Part of a small language model's weights: 4 heads of 64.
Each number is 128 + 24 x the weight over the matrix's rms, rounded and kept within 0 to 255. Layers, rows and columns count from 0. Numbers have three digits each.

# layer 4 attention key, 256x224, rms 0.0853, rows 0-113, columns 56-111
110157127079152108141144135141148148144136124115107117145163113147168091103118106145103137126141172158090120116105091073148087104139136170146126142124126098099104137163
102116126117157126070132092127086143155122137121162140145131125138088150140162111119114118152143072093144148153153115108135140145115142113153137134122114134101122141109
154101116163122134169100158123176136103139167134077144124145137133109085140102119169101107126127150093098116169099139162139081130102100103089125147172114142145100134160
101103137143126085139132113124100119094129154097131125125157131133122151111121116106131116154125095154123135138147128128132153132127110170132148110103109108094162111132
116114130128139144156140107142122102137110136146069107127122136100137143117120132142121145141144080121116163175087131154133108142103127107144117104177102157152102117116
120178127142139097152109130140111132107139120115149131140129137124135170115141132110152137127118093142150133137135090118109149129148149101177116084115121127130124105110
091128145116141147114155119150107111136134142112128121131121155080137135144143143143133113163134078129134144110138131153112148146117130135131136120146103134117113126099
144150106100116156117141146144167168140144098132116137146128146113153123136119090151135139085109125140165142135108097091102099123134141094121162131154119097146143161125
121136116134136136116139130158121094120150120134118104139143105141139123115113149103089132155126117144124116140130117130123130113136117163109162147119107107139134120146
095137144125149128106178099168110091134126120119124131138124132111162127094136136140142170135178092141161145124127141144120127115146106117154119117133116139131088128102
110121173155139142125155104144115098156146117114116113142102150104140146128120135121112138133120131129172146094130131138115145110122127138130131124129113125142111156125
136098153105162105091144077122107112163101114098126140121127123109130146114150116083163140097136117147138145103125123076123114136107143110160138119110160147119169147096
078121172145102087137135082148100101124156148091121099166105132115137158147141134137116113123113105149134151132127159145141156119154136148138133097153085132122125154158
159121134136119122130144100139099138167102125086134178161136125119140146138128118108123127103116157134146140110099164112094137153120164113161115089107132136157146143084
096112126119123141145124137112161134125102125168129118105122121121111129101083146147090125136128146123130137149130111127145143126140125121141135166132099127132098106144
129109158103165114118134099121101118172135144106122114124122134138135151148197145157072131125164125149170154142143118115130125122155151150143081101112126115115140120119
116170135131136095183108136096117096098121184141137123095132123113097125161136121158137093162085112110066110129151109120174140175111070190116088146121133123096083123183
093115169141108087106143087147115082146144130116113109156110147120140142143129149116124109125149096113150175173124155113131158105122149135133129096169100162079115172118
084121173127107125111142086155126081156122142104134095160103142112116167143126127123095097112141093116142192130106160109101129093139156129140118092158102166109138168123
122122128125121150130115149121114124125145142127149122145155150143130128141133120134117139115133132129105134138132170164124132149112147119114117125157159145137123118145
148083144150100103128129136127105088140131123079112103161128144110123124126102133107123102116123130121167164104126127121102139116127151102109128074117141162149185142136
182126070121147144118155167093134172138139114170130131092161119146106084110115131119140137151109135138128095101118135138162102149122121113110162180090162084134117101113
127152127131101111125110128157128139095129127181146132148116161099158142127138082131168150125122094119133144155153178105113136149129164128141171134150136109118116166134
118142116137137094113130104123147121117113117118112095152102155103094120127152103123144133123124112095155142138138150126124112126107129093138130112151132146106179155131
126156134145111140112143092151114114116140075134100124152120134110164149112123114070192165082178073132148143119057119132056125152132164120136138083137108185089154166062
126142145158139136161133157131148095138081116149068079137067121096111086079103139126135138137153134092141166156119121125110071145124120089109118119116121156129153146101
142129112140141163146134132133095143114163154134122163091171126172149097107117103168112176118128179154065097100086142103188123139121100171097094196135140056130104093160
088135112143128116131130119142132113159134127142165097142161163118123155114142108151098112142135115103128118196103130118131142081073136114163149154178114142110131148142
113118130141135123114121133130115127106115132140132104125130143136118124113125131158119117117091131094091129132136161154124132133124126119107096138139137123119158111169
160148107118173147130111138100137144148111154191140146078171114143105110122138133166079123151132177118112075140142117136162120124067093137145132193120129105137091089144
141105132145140129111127143140133141161138111117133095117151140121151145161150132112124128110089128150153134113149103120116154062150169113138142127123076132144139120148
146163119109149181149105168103128133126159154170104152088118113166123120181150109148085141091153143132109115115123117113157090154102110128049121176110129111157102112131
121118126137153138127130141124127121121111161136106133104144110147081104180157125190074141149132152137095097144154167139156116160138090134091114209138115117151126096189
109158105118143142133112123112129122124125132137147140109168141104118151127125115134072134146148163135105106150096083093159123103098121140138120190154081105116126103143
144171107132105097137128128128129143118142135142124142130135168099139089104074127123130138128129129115114124120092137157114103148111123103108135091137125102127092142083
140111173131127156143128106114078145090104127101088116155129121127173127120155121139148106075081132134106149168191109101116219116150124116120132146147117108130142109148
133125105152136153128118135126126124120100136126105110083134133119114112167123145127103143111156106102138126151146102119124116136124111113110090117107126186109121134117
115098109161093154172141138125173136095125121121106093148092161132135068149097116129112125101137127109097112083100157175150097125099115145056193143132119126178156139131
162115090151133091128119091112134093127149128131138106112137114133129131148147160113107119129166134115142128132106084165103102067170123155111131121139146166141095126124
160137148115108116128115110139126142154112081107104114164128104140159139114136114099159115086123139146104144132144129134102183126168123139159141080116149132144157156143
108137162117104168115132141158133138158102110142108128154104112121147132129118157124139091127133149150170131094118165110078153143124133135150158111087126103130141130153
129097090141114114141095168096154088104133115135049085123133126136096095156097104120148148087135130130134114122156131152131099119141130090043193138119118119137158126124
075109158136132185157134132113170136157120117147072117126100127112120108154128098132163102118088126130109143130166136098128136154120117098131149138132127148156161139160
086160131101111088154117143139103123099172112135155170122145120160134196105170134083145135115131091143113105131153074127135156111126139108154123125140117110083146120137
073132144135146146128143141157104161160107137131101086121133107172128122155135149131070135104151132165138142100134163084126150097126127138093151156089142168150139125187
110138095137135106159130161127140167121133133155144115151133170127119098120115132137111163115148132134121134125131152154135068095108163120090163165158152129132132117127
101111130133160120122137111112104138082141145166158123111136158125090121139156127137102164140103094096092133155162144141122096119133150083100074216158117133088121133093
142124122133182147133143105138099122105161171094116112139127073119083139118180147131066148142104115145136119161170131088137140117140118108100103185129121128142133081137
150159145107128120106103115142143122122121118134144145074152094120149155133132163129139165167137124130140118156086125113143137171158106141176079137127132151111120132105
144105124117106158082110165134168158108193102102139163089121125126143131161123165119107146095169129131103112098075124187108139122133134132132108124120135187146109119073
144137112142129125164080137110116119053179142156103115111142134087110128134149143140135149143145112104107138189132126147156076144131121068084121148164133158125115113125
089164114115109117159118135192199156132146116119147150133111166115145125113103133114139145129140129162109118116112076145187111125127110136124149113164112142154139135161
167129094113144081121124132150130084107131138131117128106135142127106103140103131094130129125139078086126128136146153166152141129160109156075124135123131144129089132156
153102100183142154129148094117069142171120130115115118158165069149142147113173154117106124119141135116197103137137166106107170101129125136128163125121124140173137110147
108135157143157165101140123105151146153119133167105111132097128091108105120142083162128114133093145129114150132104168125100107168130141105158092140133134146114121131085
112145128106150077141123147105101144131144174156144126119151159116121119139146125114143129138142103104120115152152140128138128138132130093135100156131140147106123110120
157117123137106128137135106081114128093115131108123127127129132100108105122129113090160138087126095061110100161179105166132164140112102109111138148134116133098149136097
109163106108138076122132121136111107147118155131169126117127175126078115118126130130146166163156099096133108148123100135171058156099112108140092109145111106065156127094
127161115076151099098137072142157145159154136109178154139118122150095127136167131105174175159138091123126115153153098156183120131155129135168083132139147128104141136142
130144151159102122187114127070144141120169115116099123119118135119182167143155124130169106122096139110123114139106099137134131128105124094169156109164124116165162131107
088112121137133137122147123132168157144099160137152140096109142144074096152133124156110167148126102073137134144111134154161059135093114115110113184135126153115133115116
114138169130172153111139098113099134106139146164129137124132104126127120113140173157102127133104132123093157142125148128113113113157121121157054173157120164094108111103
127139143071114127112115169134145125150141105114161177146157117122179198109093129119140126110127122180136150077097118097092167110132166135200134067104157150144128125117
143102140158149110079119134154127143123096127153128105156130161127105076096102106153099114114124153127124163131140167135094102105134136144080131132154153115101112111099
124085147154172158128149128133144153144052125119079106133163110176161153117128109141134145107114205138137144110142170168089165126164141164127076161047158099147128104144
120076135155176137110151117113156164131110142143098103104136100162126152087163140161118104124146157144114130138136144135100112100092116104134119102177135135155129111115
109147119099095137078130128122144116134176134127147152137093163116092108125112144128113085124158098132147121136100111150142114099116142084107172115198080155134108130098
112153127117084140143125138134105076118171123088146145141086148104124082136093125107149136166127092112123111127105126100159118120148134133123158116138130135095118164120
153111127149180129139145143123141113105105128155086115103159100179143141143148127149131116127124143143115152108152146149121141132136157137134080156083127113134127114136
144167112124122120101138099106122110103152137125132143100120107141130118134136143137102131151151115142073117130137125122190100142113133144114122109162137132136145109139
136093129140136127161129123136095150150110114128113082129135112132144121131149128123150121099103164135132146120133129109091138126124115116135137123113131108124120126117
121116119151181153114154135101164157135043139164066120110173087190147155090164128167108149086132186117094142133162163159136133148141129156139053178076171096176150096152
154143116133117111112147115110150113098160122103137121125116121109108120136127129136119146124145093139095126149124096113132118170110138150106136113149116164105128120129
137076133118137157150158117147109102133126122101126120134131143099168151132121096138177112112112126123168137125155138167087150086119128121133128128121119139147138132103
122154120128139089134098135107116107110173135160146163124090171096079109172111101128119129149161061119136123147104104141137115130109154125130132130151117185127108145119
110116121124114096125099116116133127149155138133182133135111153096085121132117145111135127157132119136114127112105121087147113131097117137113143094152153134100133134132
148115127138136113151113134106113137131120143127119128133140105166119110132129138133122106141137140107107118141115123127144126149139079138140124140095151120116134127124
127093131144138176097125106132151129139094132103116122145132083146142138123110126153118098121128165101133121158155141172114167136137144146102088141114155115136120133100
142137112110121097111123125102118114138112136110164147145119095159111118139116136126108134156134127122115108134125124131168140163135107140140115145113161119128138118123
123130108109105120125128108131152127100122118159138135107139114104119113143123126134121119140122099132107118145110110124175098141134144132122131134137123110111133135143
148139135126141099145155139113107131143117128107094125141121135122159126146132112109123136099141124149131133110121130100114149112134113127135134115112109107137140132116
150133110146138118123105126124137129158114143136164123119085108130103117135110135134124126118142138127129110144114130124157135145098128123125129113112169128122150108124
110130130109126111127147135131146108120122114152105107131128153099124122109126108141129134132126108096138111156118107148130124140123151140139161112126119141127144132126
096120145127130104125112124130116159121151133146111141126133162114125123117155135132099125130134107114144134106093141095153117096116126129105137109130102130129114154134
120140123149121132098114111141137140124113125161186129135126101120098092160111148133103096136125133100108107133119096154149120130121131144123126122132147133135119146150
113106128109129151107133134158140131132143124155090121146123157114148127089126129134129109115132139120119165124121103130096137107139165130128124096155084161108095119120
159091174147118108138146129116106122123143136090124162155154089142124128150114162092120109100142155193110153086139157116127125137114156125120120146102119135151094129106
156108119124132132148133124103135100144130140139149126156122119130112147138111162128140116151127136109132124143120119160141156128119137123158140149110152134117123111127
149099151149154108128131149095138112104128121131145131125162055158107102134104143113129102151114148121127070097108133125160139162118119165119143117097139114128106103143
115131118117116110107113133149142120106131120153157117137121145109102096146130125126126115174139103100136106149114095129148115137135167132119153116146123131094136131144
145104154177144169166198121106156142159084108098085110125159071150149128071150157117149121080091173124156130104128174154090142120144098103141148087087149104140129112113
120124113135138121123128108134138108120126113132165100120112079117093114108127108121140166170114131105116055158123112116154129136110127127172110112125120104112146094146
134125138155132091182153119084116115141121083107126104185124115117148143101104159086180108083123134188157152106125167110085144133132150116154158106112123142160150142070
144120128134143141109113131104120124148133124150171126099151092145122148108133117122157160153134140103129110122134120115137136140111117149158128152098172119124086086104
134096136160190174121144151100177130167084156163164126093136087176085128085130147179091113150121168091083099134168152161149125109099096152152097136113142134188155112139
131125102109135114112105095135125139113147140127150123131152105127110112145153108131124191138128142060110079151123106132163113110132137140144113139145137099109091109163
090164093112121093166102119132135129066191141126154113153094170063138101137104119148137152118136102153126071114063068116149108116075132089126204109163098159112140134098
128146147114112134121113174145137147138123142128147150135109159153095116166160129125056093149108109125129139137149158116158109150165119152096137153131092132137150142154
090129128180220167087155122071166164153072138171114088086126099158100162076178113161116124131170171089105150136167181164122092105092123123128107156125151131182144108117
106157116098129100114127106127120146094161135134171108141122125114115076152104098137118176135138112112115084160116093147171117115121135101119149141157122125121127128130
108126133170173153128130139116148125136111159167112145121141130157104139117134144166092106121158140106114167139142167185125106120113127144125093165116131141139126123115
107117126103151165104133142102137182132124109142107113117138113153122129110178121166085157115134162138087124166151144121129155123138118126116123165123138113154146116170
141141124150126121144134145162138120151125141124115130182109169142123134144141125122101096143095121128140146118132132129107123137124113138138141129172119124134142147114
125108125160136160140150167139144135144096119146093132193113162122123150123173116110140097112097094105176131115136131073092140139128136089134156110150135109134153123128
124140096126145142104130090151151118142169164142140113159093168109112091123122093122135130120158085085113123131123113147133103108100118103145127123224127151144147145126
140091149089104113157129106108114112116120092124127102133144125145157138086144156096142129135098122162103138141129147120113162143155086140140137112081132132129117126159
095154134144171140105148112101160163083150125122144105107138126116092133117151159151109120092164114137094122121129135102115109150060101117124183137171121129153158133119
141138117125152078221094105108144155112123142110129121073125138136149160123096137102121112119119152187069152091098134120113114126079101156143180114131103164125134139109
107159115136149126135086112104136160127113126178120111135103155133109149112148140122121131128094146145139150135146155138110142141097085134145136160156084116164178126130
123124130117161153141167138128151123114152133120131113182114178121105119106133124121128148124124078107113103158122124106118119134127096108110148109180121140146128147170
112139116126169118092143096108154149121107138172118126111149124157101177091205131147105139125171154125094165127150136155135120088093145128148110152123116115148136119138
094101123082088151115146124170119111149118123108109132103152122164099100128132173152070130173144109112118118137091106108146138118153141116115123107077135151084067117172
118176126107126090140100119112138152117166147141149143145096164087121083176089073104135154130138075107114091137092073095175094126105148116120185122173085134112134143127
158060124127098166112147140122104072165111118116081147152158122141143135098129168131128084132137146133171145135133138171062165126171100137156108130116151131100108129125